{"n_layer": 9, "d_model": 128, "n_head": 4, "n_kv_head": 1, "head_dim": 32, "d_mlp": 320, "vocab_size": 8192, "activation": "swiglu", "norm": "layernorm", "norm_place": "pre", "norm_eps": 1e-05, "positions": "rope", "rope_base": 10000.0, "rope_fraction": 1.0, "qk_norm": true, "attn_scale": 0.177, "bias": "none", "tie_embeddings": false, "parallel_block": false, "extras": ["capped logits"], "init": "normal", "init_std_qkv": 0.0442, "init_std_o": 0.0, "init_std_up": 0.0442, "init_std_down": 0.0, "optimizer": "adam_atan2", "lr": 0.00175, "lr_mult_o": 1.06, "beta1": 0.95, "beta2": 0.99, "lr_head": 0.00527, "warmup_steps": 267, "schedule": "wsd", "decay_fraction": 0.93, "decay_shape": "linear", "final_lr_fraction": 0.05, "batch_tokens": [8192, 16384, 24576], "seq_len": 1024, "doc_mask": true, "train_tokens": 130000000, "steps": 8568, "dataset": "wikipedia_en"}
Each number is 500 + 50 x the weight over its row's rms, rounded and kept within 0 to 999. Layers, rows and columns count from 0. Numbers have three digits each. The size before them is the row's rms in percent of the matrix's.

# gate: layer 3 MLP gate, 320x128, rms 0.104, rows 258-274, columns 0-127
# up: layer 3 MLP up, 320x128, rms 0.0941, rows 258-273, columns 0-127
# down: layer 3 MLP down (transposed), 320x128, rms 0.0921, rows 258-273, columns 0-127
gate258 099:509536484353535472437468503431546499513464487486434519522561481460474512537417445434435448500480456433463492524434557450527499559490443501538507452595499526451611466447480483437528365508544401500509501395488518432525497480545509475503585575596550490517472521532472480525490581482556556497437441469414491560489492482580570480427527478547541565488490541435546619552544622487529511478483
up258 090:500522467516546506356503512430558556443402519529577516472487551454583470433484488446552546513372527419511593435548528469411468488471554469550530416498515463374473557488496483475553497531546499476470491518556563513484548481503429530498488488533427480574516590571555512580423584474527482507472572428527426459494469533487433501536433581535532498575474516503524461564419522395486501507564
down258 095:510506560461534581539428505538496491441589503497482528381541493470486531569515470514531488483491542465439535533525486475525563507629580561474530436504455484500563479563560511388481549480494501499476519576488427477516444430529398521500504520580552392522490563451542540546460374517480506537428509490482452518393538448480481465532579379376408520505462556497528459537482542500561424554549
gate259 098:477460448508534509457515427561522548436443489488437482485497506476463521557528474590495447450471526522476485396557561546430439552434476488506473527546529572476456569521517545517450532506468518395513440434397424600506385497473526507481530479512525518532495478574560561430482447582443568441549453517519562536563558459454538616440611491539520448416544415428472439588482458529542541463542
up259 098:510594532445540405519582546498456518461544515528533480543572496508507458451397555494542566566507522501527475634513469539516490561526439468475516522427437510546553451444464483517448444430478400504494535492519510476453559599568510598522453534434537440496421574423512506625548547532547497424518441534473579482526470515486524412540505489453509520454453570493498492481476380374501502476581
down259 096:508493486428519445501598522425516547539568418476516545520527424467514499547527525504568531409476566559372523467458411542468534477532515487491553476436474478468384480566559446464436548490509469513538539606462452578437603441522485511515414558519585467521492479465515490521463424549542475637483577395519504494446527534491427521578513532462449451503500417499438486579486524522568502449541
gate260 118:574536438519538507323501462498503470497504533521473457469538457490436585532497505547517530484506499475513462441545496487476584456604548507498541517489453500455488571453480496538532514549418492378553479454422437532461548551544534495422418507562522483486521551517555495482461532523519501445471443537459375585507418585518497604542418561527535469474577448466508511494458573504542450417647
up260 106:502513394515457613513448433518421506464468581511493531434447553497442507473533540502568526527454532580534470522392439467463484492482503556485433502429481479441533638498462516505572516536587532533409493463495553501485534361411508491534555501596481420525481477515543504487499482423580592499469592512560534488549508589427505488469491371443503498487499500497499449524548511513446593459566
down260 107:405534480500477542507489480556443519492550565457378473510540442527494513430462567506499460446483513570499509564533518464475559486445554592605507583523462532551422602469410573482573518380493524447406490511434558519480471434509535447506521602476379456527557505473476461470536507464533440427458604525520589487473567430431482495528561467445571537502435541475492516583517450499485516470493
gate261 104:542430518579462459486473437487471555404466502606485570497558438449488520511558576459507534407487552494553544425570521550491475552491514384487552529547463593509429545471417497391508524482432440464512476469474526525467534539564513531428554525623473466502379476560489561515476532563462485571568447523517452526512525558526417452579459568470506412448557527475530497498461445543553521412504
up261 106:448400547552638442581482565565544540482441479559540560412410473435529540543494519480476500454474638514510418499496529439570487428506511462463590450515519509551453561520449504501423603539448485510463486478481450441511497541582502501498520521610498510494483479559546553531435507578492507475519456455441511498477543466545472420503415538378572516449461508497424450523576495562534444455537
down261 104:463555575541507484501496506491513504472512503544453516469465602547550524482500539499493544422499543502483497547577438468430521506572541469429489483489487478401398489543563516442441502425466523609524426472489501533439502455521419508395543573544460599536463538455550450407492556464402578512614533526538534375452543471467498524491415531500573542470577540493444502516519497606390450495455
gate262 103:488524419548501470531614471604375506472415537489492555533492465454417546582492621548470564483432466530475520520526512458560552558529493493566430500499584503422578482486490473424507560429448433399508537487456521458493467437523564497513398515496464575402438449603497467426469499519525507520436516529466519546469513548537513504519447545543547476492545411498444558495452601513524515568552
up262 096:506540562403520465513489538437499496524507521570478442482569502561553451473422516421479416486418477477498524592600467478458554475486458475484539508511496470478491526540520565476389487442452443513554533461439504537532498596532534582522510493520626495483555566439422546462526464533440634551482386430487443533431470482537598504445574396594499538468568444480492520505522547545490482484563
down262 099:442482580394529479419488472436481460444598535503476406516560582600547562406500466428470430429591507434510558540533568443475377521483537528505483562547526491490583484479469471493478536452528471469554518488506519509556429417526554526482549488516538437494605451477577515510478451516521556444559444471478461474525529503535539648444519443545507438466504499483429572528494411499455574471512
gate263 107:456510581474491509449504526495573566537388418524520566501568508532478494503558435443475625428463533448508581451468461433567600552547545420551495465481458530448554519468514481516598470503440504519395489561508485572475474599521538487470497458482439499378495426578588399533578563522550476429437518455614500518451485496540514483460503445465448424498563544483485471478499494474524514486554
up263 107:472405475521499475486477465463598593518486598488511522466500474575433575515472578421476522499561488551535521417520458415436441421435530515411555448425596543511489570494409563493524555535527493467560431530504463504516417427477530519545562491597555447498511514526422517470459531493521484453560435515502536514497470449472575618512473433460451557508483544563467441586429474419487486495596
down263 106:439475411494490523520542563423552547507457462437523526462474467455496442461607508475583496516496471516473506451450482477498439541572480448516507544471549459502439490540514506449548413443559534486559428592533536548432517485459572456531362515528604451515516433459414489426552481514568406575464644534476504486485531523574531544499562569545569449454453462520589497538421506461581561515505
gate264 098:438465499541423527410547542543508456513538451567557527476496479428523536515539552442437510445529476586540477483486494423517524478441568408471555488451514523570471505531442495413542470456557514495451431480514536451418484521477489424587386567480545471509507530531455524517569524459579471485465556506606491603468491490616471503480531436419572533555495494485417530482456448476550666478584
up264 106:486402580500559376569530451512537612481492525556519542533395486469458588555565529525423534519466582526520503550493492560501455512512477512490496480541555579513486562462437557560583494563413395498510511488526432459500445516498495494483472513596485600433455463562491491557491485548408594574465419538476450440537512480457550478481408455500565456476477522525425462493443503495490491393419
down264 102:466527356590543494439412460525494478515446365466523504489596484422506480604573529445542493533536472419482547457493480515525512491592521383499457484534532432579432480532476432522567476517507522523466498485560548528509554556374552459476477460474491549395447516426536484538464542600398551523460496442498490491464500460512506520596495516556514559448520540545575490562496567510558478512526
gate265 098:559610539441510530511526506525517472493437586538514449517484429488555469533520484499469545569584507387496489462480520484487533581486539486536426435592472486494629467473437487501470409461414435375478506473410528462433529558562487472432445506521521526515490590440489562442436586477542492521490522450458472589418443432507523469520527490515493485492549486558521485472577559446603633503524
up265 092:474400417582500423559458527471517638473505539514494474473563518521449591510482484490519467431468502578508478584494530601509497483492498442494519513488553504492361585521488467489421581509590477554457518508538501505563483509475517536543517409479517541501516425528477474568602490614391441442549483504462504505556549614455465500495539463529549552456532446445464545496375445541484472449454
down265 095:411520520371450418457454462493453584507529456472526477465517439525449487568627445470463477525540539521471413623516539503468512522523418451592504546388483508474551571516439516491489507466578490479449525472466467524546455562521628492518508440525539486486541453559485460497588529462442514438611459558422496522550489519488467539550534546485569442443557438473536473577503467532511568414564
gate266 092:510552574512431448468491422422472501534435533554486545550605505508476428491578537442466567553555449483503484512421507532442445564492453361528500539557449519562529478515449566515517405443507445488474476484465493412379565504512540534517504462598577486501496639477480415527557472471547489545483535423551545494496479499566508487542486348482536446491587479536547536483481464585521507481476
up266 095:501490557561460513482490486552526499503436500444472466468523556467460458433433510506523506551547571366501533532448537412384511502537502488449569474516465475501538471507539510532476432462517535557578491496526514425477568511550462553504545458474497435486512590449508493509537475515490557452447488471501527454547415513426551495549579527409500520474499444520598623456668680532445437479468
down266 095:454458526530498564560474544539477591499468448454466445561468532452542517370397439517543570427454537408581603472451512558540465464536628474500566493500456465514476449502462445441523536590491592574592469488542454531606511454504540519484496466505481563494579449497482422456452458512540510483505538534473529461455443467486465506496484526531398497439532471593631521430519530518428504487489
gate267 104:468567465549478544544443549534456533509433497528532503501543389420501574541518431562553401467526560510428507402454438529501589560489465496511381545478633534492524480494544492503513533492619365465405566448446584447499523495444462411548533503504505479472413486569511435520512526515551501456500549497512441548501551538551422493510506514448500509571469450415458492487463455449579536553482
up267 110:549544501518423472488466481504364563473463499549532539432601465514462469498548570465539480428568444587481601507460491468501567555557523454462418570559567601531534536435569460539493514527485490531440506469498472438567473452494365468546475489492458458468461519478512601538525609519496451487476484473493450512523542573504470461536450517569435447525507527389481568479353426510518478539497
down267 109:498500475480562438515502525534422540394401563504421494574492570491474447525452466509486483441505467522494496542609580499560511495565456519438621456493480441573414490496501467479514488632456422367560520542530492514438490488505521489433456540502523474512454512522479531491397543526470499461486463507498546459488460537490462568545547560658445458523536559570405422529510545476450568551551
gate268 095:540525500526563483370549477461479487481445518590541446393516547569425474449509568494531504451558490408515366490492504500383462538554498333502559495534542495467515510503476452518519476515447564517473512431457527467448472616444516516476546512413510477475522548569582475589500539472609492463438515443538553528465466518527483524523544462525450510586486487507528531480575410460476557535585
up268 094:451486499509523513559548468539407480454504540540510514579525509542474515521502465490513505556475636551472529505522505589516539519522378465542464540455527496465488471435480533569417408432616429456546505585577555500466479536514468513424565475493500525473497371526465375442571455440506544449522588470509525465444639501458540520540509434492521483539553507417554467514472448392504465556528
down268 097:605540464470493441456538502525610516551532506523482471455535471420593566487644550526425443591509511495434534448484583487498464459533479576383413540507504466435446475503508478543598461532521518533517509533465545489483602374476557491443504446542464415611417498563501480444418492477574520433560484448526489504535408491468495556438481471472557469451489519518499527549475462507532560510480
gate269 113:586535416462492480546531365433559454556509440513539488573542464483559546495528475550449552487559519394516573436459435527522473503506500453527452550546432507471468476441474426482494474500474442434505450482379586536490565617497509466530531580464438457472518533514503405508460537559633520474521478417528524604503537556432498524534439489511465427550565433488544538515466479456597520473548
up269 104:462508568535505497481468589552466477484546608519457424506507485432496494486518497524429504520539520463539529460511524591541482469411518542524525522445527416492420417609534552509493489524517458541533506464508531440575473572506541557532470401453473513532440482540398490485553532475432514496639501575479466455429473461484479521536464478563609503331453443494603486445578507546497486545394
down269 103:480565521547544452527555545497498498505550584478464412468506404541462450421560528485583490547524404527492533465583480475457424416455454549511369562457530526476504523486511444541521554417488443401478503431528475493495464516397477602586468490436483536486469554573569469462521559521548483482567547574514461587457504552462461434491522487603514513432448443490613478530523471490515458579437
gate270 090:498528470520470467581487532481533457536567486477540556565480488525459412522520507520486534529508493441476514469537399595392455516449470493579533530475525536513420542469560457499470396459597384434498496534526603531450454652416446530605477508494482508545485474569404420558502472434589495530609504543553535560473535402549462454529469461494511517495472503493484526508506438478549550582522
up270 090:439573426484463499499434555500462527436554510483536544586512535483445445523499514574491494536449406479393451478585481461506510538462487474491523495463566508488493562446500539452445539512531463464545595563445534483504461552470410575521514532493473560562494500452491552548541386479490497550475458475555541515444619439590512449359480449564590457430477522583529567430408458578516502581484
down270 092:460525485563511486513543449537464510522544544487453560534537660413477491474512457453439531447474453495421468456442584425510566524537424504503514606515515535456478563542473501526502520522436503481533496432587476565484537417568477462483432536490440495480461554507449579448401543408463491440482490486500549435519554591536449547408537512588521553516552476411511517598459467572399592495505
gate271 090:561518502555488520484431568452516499513402489535492434579534492499486432498489425459478423521529478435535494470563488578559540472504372422591500627446470495510428529417476505524447528471599477477499462547504555539449551536530611502541532481541585479475438429457418448478503498462459512549559552519604554502455572448518486440506536409444515448596616497461492461447582473495478512521499
up271 099:467414580532469476457520424472561490521433425530504514516524425433572494523507535503436495510532472590516493459493512392556541515518550446433527482456477536669485541549463459513464502596464475507462540474443419498432445507511484551525525483487536492551486549388517507477510604533516398455517602426545466484520520430492476540467536610450578519390595519441454478504407487540532536495539
down271 102:431543510604541550485569502425535517485507511466467437483483514488509437528502484577411555463533497543494534446507502458532521482442484478432575486470495393579393536493533464497524473479536551359504559555493496476409384531511511608490519616469585546517522545440498614491478502415534508474468528446469454523485552497459411485398481503448505494578592574523508429574547513427529517498532
gate272 106:561479561512471501548413499511513481534467516459441499394543505404413480539518421443393526493479478475531476494493525568613471465586431495566522524429499450491458557521450496498534487482526481502416444404494529534532576429525559549518562520443462490420587482537505472504539503457441591522531540499483515512510555531474526542550487492505559407555579523411582569390530525557505476339532
up272 104:482531578498592550470579510466485446530540474521439519405487553440461538473528583375490463498474567554516523471508587536518521468564476429485535508399536568509478513483515579528352488494521518529453417494520427540457533509467494517411428476572561526523509547550554564491437439526547611526493521610487553446508495406539470440572472571467572471478525497449402464519533487587466456495486
down272 105:482443451472530523555471469503486501475540521496505483559504414493552440568454598447607509413384408571446451493555492563493510545514540534501483514515516476571465496430569473442516465531490542515528469497519441497541517554455385440471533583470452419523522500499476465481572481478546510447529608478606568594481535537531450545482496527553410388440452510425528513479496477490642588531453
gate273 112:491476491521533531455489412495564498537483529514449500533511430466495508582489441524497567446488633440522504423509503457435523434442532536524509491578407424444503536496539458439505520392540486385518467485511447510450506491450477447502488533556513569553533557444572410517485464465575540374447574519474489558517378521511537547564485579495471573516592529527432481587542546597569516428507
up273 102:450559470459483533558522492474457368568507476517583446521478517450525539452526490533593496474509522498441520443422556527611581520469387460435489556568530555508500500443444516608502579522532455528461592543506550466453532525472449555513422492488464512476407399524460454493581464500445546512459507443491499431542530538447507380523476513668523539514453473530525537502518496532477469605478
down273 105:500551514525464495560656483529424483510439406498540494447577595548517448555475470498456556517475500531471578491519492474552445458463488456499574426501486525454556491541487497449541515469435398383470546478456524552553524566455626493464472496472531438472578587480513425476476512403384539519402502446538589501548543518538535453473504509508572433529595466506514546503548446489514454433557
gate274 103:572513457461481504495555420520454501461515519405534450567497563386563503499529459604510534474500475508443475544527504461468515575552552541543524457497395483445450442470556506492506535512509494442585509454555474474592476409515512488513377516545488574522458471490541553423471567490478540499485479479451435523491528559554502595523581561576567381504526410510566590396486615484479468477563